Weights of a small GPT-style language model, trained from scratch on English Wikipedia: some layers without attention, local attention windows.
Each number is 128 + 24 x the weight over its row's rms, rounded and kept within 0 to 255. Layers, rows and columns count from 0. The size above them is the row's rms in percent of the matrix's.

# layer 4 attention query, 384x256, rms 0.0608, rows 84-127, columns 224-255
size [110 119 118 115 110 119 115 121 120 132 126 122 108 123 129 118 113 107 134 133 105 115 120 142 129 119 114 125 113 101 137 114 115 122 129 129 124 126 110 115 115 121 129 115]
[[118 133 155 172 134 131 113 135 152 129 149 141 160 147 121 110 105 121 164  63 157  89 139 119  88 119 158 123 130 132 154 114]
 [144 163 115 126 116 148 143 109 137 141 104 102 162 101  84 148 177 123 131 162 129 158 132 120 177 151  91 176 144 105 147 165]
 [168 131 129 152 135 118 117 144 120 129 131 106 128 128 135 133 121 116 152 124 126 113 135 140 117 125 136 103  95 118 125 164]
 [158 155 103 131 139 119 152 125 119 108 120  94 128 151 135 114 120 167 135 110 140  95 126 170 135 139 157 112 105 114 150 148]
 [130 133 108  92 118 152 150  90 129 132 106 141 137 133  99 156  76 123  59 107 144 141 115  89 135 169 148 131  94 125  93 132]
 [109 118 118 105 158 145 148 151 203 113 132 137 183 108 164 118 110 125  99  83 142 121  66 136 135  88 124 139 110 117 117 131]
 [164 123 172 131 150 157  82 147 123 123 144 136 160 147 117  99 118  88 145 137 163 101 153 149 110 147 134 118 123 159 154 147]
 [131 110 110 153 109 141  84 129 145 119  77 147 117  83 123 141  84 109  63 116 124 105 152 105  63 122 144  94 119 109 108 132]
 [115 186 129 160 142  95  83 111 104 144 127  82 120 156 130 179  99 143 167 130 136 144 128 159 134 125 112  90 131 181 160 120]
 [136  82 133 129 110 134 147 162 142 130 157 165  97 134 116 103 123 119 100 114 140 132 145 123 115 119 151  75 129 137 115 125]
 [120 126 153 112 110 108 120 126 131 138 108 160 141 125 141 111  98 140 132 130 146  81 154 150 138 117 128 128 120 122 105 136]
 [ 84 113 112 111 125 156 128 112 152 120 141 145 148 118 120 146  80 137 138 103 107 119 105 137 125 105 148 119 153 146 132  94]
 [108 134 134 133 112 119 167 136 128 140 112 104 114 157 107 143 121 131 126 156 139 112 121 133 152 139 137 139 127 134 112  94]
 [139 108 120 151 122  91 103 134 121 134 132 146 114 154 151 110 161 133 156 125 175 134 134 136 172 129 121 127 142 142 100  94]
 [123 106 112 134 101 150 133 136 140 169 115 119 129 105 121 104  96 129 111 124 150 112 140 130 118 130 134 139 137 123  96 115]
 [161  86 115  82 143 111 150 127 165 106 146 141 109 146 155 111 144 136 145 147 144 121 115 144 158 117 111 158  77 101 121 140]
 [165 117 181 112 122  70 118 164 109 121 159 143 138 143 141 102 149 135 172 138 110 112 119 154 109  95 131 114 138 118 118 134]
 [187 136 185 112 128 112 125 148 106  90 137 121 110 166 106 107 135 131 148 129 125 125 148 149 128 100 175 143 104 138 181 160]
 [142 107  99  81 111 132 122 109 142 130 109  91  90 123 131 120 150 132 126 163 121 141 190 142 114 162 113 148 109 119 118 165]
 [129 137 103 130 137 146 125 136 141 123 123 123 142 144 179 122 124 114  94 117 115 120 111 121 130 119 117  79 112 150  91 117]
 [111 132  96 133 108 141 133 117 149 118 139 138  96  99 132 146 140 143 115 136 133 136 106 121 126 134 152 147 112 130 142 164]
 [115 131 140 135 121 134 116 118 131 150 106 149 111 108 129 158  64 148  97 113 145  53 139 139 121 107 131 105 132 130 118  76]
 [127 113  96 115 125 121 126 107 137 125 127 159 114 133  89 137 134 154 122 115 112 143 155 104 110 170 124 149 125 152 132 141]
 [181 116 117 125 117 118  89 160 150 130 140 134 134 135  97 122 124  93 101 155 143 115 171 141 146 108 140 118  82 108 132 128]
 [106 131 100  85 129 182 110 136 139 145 115 134  90 109  83 167 122 111 121 103 100 147 104 128 142 153 119 128 117 139 130 112]
 [141 139 127 122 131 128 106 162 155 118 140 104 188 138 182  80  94 117 159 108 128  81  90 152 111 111 136 127 120 113 132 139]
 [105 148 122 110 112  91 169 120 116 134 107  86  98 137 117 130  99 172 156 133 122 145 150 169 139 125 107 150 113 111 160 201]
 [132 148 132  77 148 104 159 111 151 131 142 108 121 153 114 126 114 131 164 149 126 154 101 190 118  89 112 156 113 124 130 172]
 [ 85 130 102 161 134 176 110 117 132 133  88 104  83 129 133 145 102  94 115 130 156  95 165 136 131 147 124  73 140 132 116  82]
 [146 133 132 144 116 100  88 120 146  95 116 152 147 130 181 140 104 113 139 163 136 126 103 139  90 127 114 147  97  94  89 146]
 [ 77 120  62 150 153 142  99 134 169 140 166 132 147 146 121 138 148  87 140 140 152 109 102 116 160  89 113 132 138 104 117 134]
 [160  94 141 112 125 154 111 145 167 118 156 151 150 103 114  97 125  64 135  92 117 137 115 120 119  97 165 140 128 126 125 117]
 [138 123 118 112 128 153 152  92  92 103 111 148 110 151 123 138 123 131 155 170 153 106 162 136 158 126 137 145 117 119 154 114]
 [110 142 118 167 131 129 143 142 143 151 116 132 134 115 107 112 147 143 127 112 119 136 138  86 164 128 117 142 151 134 142  95]
 [ 89 109 130 206 132 108 123 126 122 137 164 119 115 131 152  99 136 124 134  94 155 109 127 110 107  89 122 112 173 145 120 129]
 [117 117 152 120 146 128 157 138 155  97 156 151 144 159 129 129 153 111 121 116 125 138 119 156 164 129 164  99 129 152 150  59]
 [110 146 143 132 159 121 113 140 141 151 128  80 167 156 174 168 139 108 125 139 123 118  84 140 142 110 131 120 163 160 131 122]
 [123 155 111 185 133 134 114 145 108 191 136 102 155 134 135 127 131 123 136 111 129 103 103  83  93 105 127  96 151 154  81 139]
 [191  95 150 111 122 110 104 138 144 129 114 145 111 148 141 120 110 141 144 150 173 110 147 122 124 128 125  79 126 139 138  98]
 [107 119  98 136 140 149 124 141 138 123 152 139 126 103 134 108 110 121 106  76 118 114 155 109 143 111 131 117 144 141 162  72]
 [159 154 126 112 148 145 107 119 143 145 147 131 152 134 130 150 110 129 127 167 105 118 114 142 102  78 121 124 137 147 148 161]
 [ 88 135 141 125 149 111 119 138  99 143 137  93 144 161 121 163 142 136 148 134 126  99  85 138 117 109 106  96 176 110 122 122]
 [108 110  89 106 139 103 178 154 153 144 144 139 158 146 117 132 111 194 136 123 129  94 133 133 148 126 119 153 126 104 108 101]
 [ 88 128  79 145 118 145 110 160 139 154 109 111 101  69  97 131 122 101 118 114 103  95 138 106 160 134 103 121 152  91 113 168]]
# layer 4 attention key, 384x256, rms 0.0574, rows 84-127, columns 224-255
size [108 115 113 110 107 121 109 125 111 130 109 121 102 119 116 116 112 109 129 126 106 109 116 122 120 114 112 121 115 105 126 108 110 126 125 129 111 118 107 114 107 115 122 116]
[[177 147 139 121 121 102 123  89  81 118 145 132  78 174 103 162 120 140  86 147 103 145 123 109 117 126 118 106 136  95 111 120]
 [ 64 101 143 124 167 148 137 131 135 189 141 121 111 112 146 133 120 167 143 154 152 119 111 133  98 168 158 139 100 156 155 113]
 [133 125 156 127  82 119 133 119 111 103 142 129 122 114 131  69 158 152  95 110 144 123 164 124 138 121 174 112 190 142 167 145]
 [ 80 112 146 156  69 130 163 157 117  94 152 143 136 120 135  84 141  99 113  98 133 111 143 130 110 108 194 143 164 153 115  89]
 [102 150 106 126 143 140 114 154 113 132 127 101 120 149 125 146  97 116 143 150 142 113 144 110 107 154  72 172 141 129 153 160]
 [100 112 117 152  68 109 108 202 136 129 170 117 142 163 108 112 155 135 163 162 114 130 133  96 170 101  86  94 151 132  81 126]
 [117  64 135 165 107  71 120 131 125  95 103 104  82 149 172 167 122 113 153 100 124 150 118 118 137 135 111 127 106 107 141 137]
 [143 147 144 121 154 107 106 141 143 112 166 129 114 167 144 114 125  72 161 147 140 118 144 126 185 131  97 159 114 126 137 164]
 [157 136 154 108 165 156 147  98 127 200 102 115 139 112  91 166  68 149 143 141 117 128 141 125 118 139 140 159 154 137 130 127]
 [133 106 122 150  52 141 129 139 121   0 133 143 140 119 113  74 144  71 140 125 122 143 105 118 130 127 132 115 122 105 129 131]
 [143 139 118 116  90  69 119 125  95  34 137 126 114 169 157 123 131 104 149 109 116 100 126 113 117 174 125  86 154 130 108 120]
 [152 170 138 137  92 156 125 100 130  80 104 160 122 163  95 105  94 105 126 176 100 140 147 160 124 112  70 114 130 108  92 129]
 [120 103 120 111  93 117 122 179  93  41 120 150 118 128 145 111  93  88 104 133 132 131 107 139 139 137 139  97 111 149 121 124]
 [168 162 123  94  98  94 144 118  97  59 134 132 108 148 101 138 127  89 149 102  78 116 123 118 102 117 122  97 134 100 122 146]
 [126 111 112 129  52  99 135 179  83  20 140 140 133 144 133  90 125 103 157 147 141 142 129 135 139 125 135 103 119 119 136 124]
 [ 95 121 151 147  93  80 125 170 107  98 151 107 136 128 142 125 192 174 115 104 126 119 113 110 105 128 130 144 150 146 111 114]
 [162 134 123 117 118 138 140  94 159  25 146 150 138 157 119 154  96 124 108 111 121 119  83 120 141 132 148 101 116 134 120 131]
 [142 110 114 150 171 110 159  86 148  99 150 141 139 124 174 150 123 146  91  91 121 107 119 143 113 153 153 109 138 134 123 115]
 [116 105 140 145 106 116 137 156 149  94 136 158 131 111 146  76 172 112 138 104 152 143 137 149 113 108 181 123 117 125 163 140]
 [ 81 116  92 132 124 114 101 140 178 102 142 135 133 139 115 109 141 112 152  89 146 127 142 120 155  99 124 131 118 133 129 176]
 [120 135 118 109 125 139 160 144 124 193 113 117 162  93 123 118 150 176 107 124 151 112 140 129 137 131 163 152 135 135 143  92]
 [133 105 138 128 118 107 117 152 108  89 153 123 112 158 156 123  89  71 117 137 135 115 139 137 127 140 147  88 132 148 132 133]
 [111 188 134 151 162 137 111 100  98 190 126 119 118 153 152 138 139 170 123 165 156 117 138 113 144 141 168 168 137 126 162  93]
 [135  79 156 125  47  94 110 141 116   8 139 135 114 138 151 103 160 120 138 100 146 144 119 139 134 142 161 108 142 105 142 170]
 [140 126 118 138 167 142 115 135 123 208 144 123 147 111 141 126 107 165 133 171 171 161 113 144 111 142 104 143 137 127 143 145]
 [ 95 138  95 161 138  98 114 128 148  97 167 113 127 155 135 123 159 164 105 104 137 134 133  85 138  97 109  98 134 143 129 148]
 [107 127 140 137 126 152 184 144 175 121 152 151 121 104 100  91 139 110 103 104 112 100 111 140 108 115 169 114 158 130 119  87]
 [137 138 156 178 130 166 129 142 172 202 136 122 134  98 110 132 115 172 117 101  95 127 148 131 113 112 111 129 152 125 110 134]
 [176 115 164 113 115 110 105 159 103 147 122 127  99 130 105 128 139 123 123 128 135 147 104 137 119 108 114 145 108 113 169 184]
 [176  97 151  62 136  97 132 161 100  83 163 133 100 142 112 130 138 175 170 110 105 146 142 128 169 105 123 113 136 141 136 143]
 [157 125 142  87  64 129 120 162  93 166 114 133 134 134  89 145 143 188 138 122 130 142 133 130 144 134 130  95 119 116 106 100]
 [132 149  99 130  63  95 124 121  93  67 155 167 142 168 145 131 158 141 121 127 129 139 145  96 125 125  93  83 118 108 112 117]
 [111  88 132 104 142 102 119 119 114 155 135 149  94 136 160 157 136 157 112  83 122 167 159 141 101 120 128 149 113 115 112 138]
 [131 122 151 131 171 122 127 129 125 209 163 115 102 126 117 143 150 146 106 159 160  82 111 119 157 135 123 112 134 116 103 135]
 [160 131 125  87 108 119 147 129 107 161  84  94 137 142  87 110 130 103 158 169 125 135 156 113 142 108  95 100 142  96  96  99]
 [ 85  85 105 177 101 162 100 119 108  82 116 125 126  97 123 110 107 117 114 139  87 123  86 107 124 110 153 142 118 158 135 144]
 [151 127 147 153 160 152 117 179 158 195 139  96 146  98  86 118 105 143 149 138 137 130 134 136 151  81 113 108 108 115 109 149]
 [152 142 125  78 150 114 152 110 117 140 150  97 132 135 104 113 116 125 115 146 154 123 159 131 188 149 114 102 118 118 118 121]
 [124 121 126 118  75 107 108 109  92  34 110 134 119 154 134  90 143  97 150  96 102 131 138 111 116 121 159 128 121 121  85 162]
 [ 97 159 102 138 131 150  96 105 120 181  96 134 128 140 135 168 130  96 108 119 137 112 120 142  76 136 125  87 109 128 119  95]
 [126 106 153 123 184 138 132 182 177 183 135 103 175 134 141 154 116 139 171 111 127 142 129 154 161 113  87 149  80 108 113 113]
 [153 108 125 115 107 150 124 130 128 157  96 110 130  85 120 125  93 138 129 148 121 175 150 141 138 104  91 150 139 119 112 150]
 [ 81 118 120 142 112 166 124 181  97 129 131 119 122 133 135 115 153 107 116 144 162 129  89 122 143 107 130  86 146 155  90 100]
 [171 191 155 122 117 129 122  83 153 152 159 158 156 137 104 120 135 109 116 146 152 153 117 129 114 126 121 122 127 109 115 126]]
# layer 4 attention value, 384x256, rms 0.0572, rows 0-2, columns 224-255
size [100  93 101]
[[186 142 135 109 153 115 147 122 127 110 126  90 150 143 147 148  70  86 129 113 146 155 119 133  94 110 125 131 103 122 127 140]
 [151 141 148 144 143 130 135 117 151 122  89 101 143 118 156 118  63 121 100  87  90 144 126 105 113 154 114 131  93 131 122 165]
 [125 131 107 138 132 135  53 134 151 123 107 132 111 115  84 113 134 134 141 113 143 148 126 120 116 131 159 127 115 132 122 122]]
# layer 4 attention output (transposed), 384x256, rms 0.0552, rows 0-1, columns 224-255
size [106  96]
[[130 124 144 113  98  93 103  68 141  99 136 117 167 114 148 130 142 103 112 129  95 113 140 115 163 110 115 103  74 136 114 126]
 [103 110 145  94 134 133 107 121 130 124 139 159 129 134 148 106 127  89  96 133 122 161 150 153  98 132 134 144 141 165 144 130]]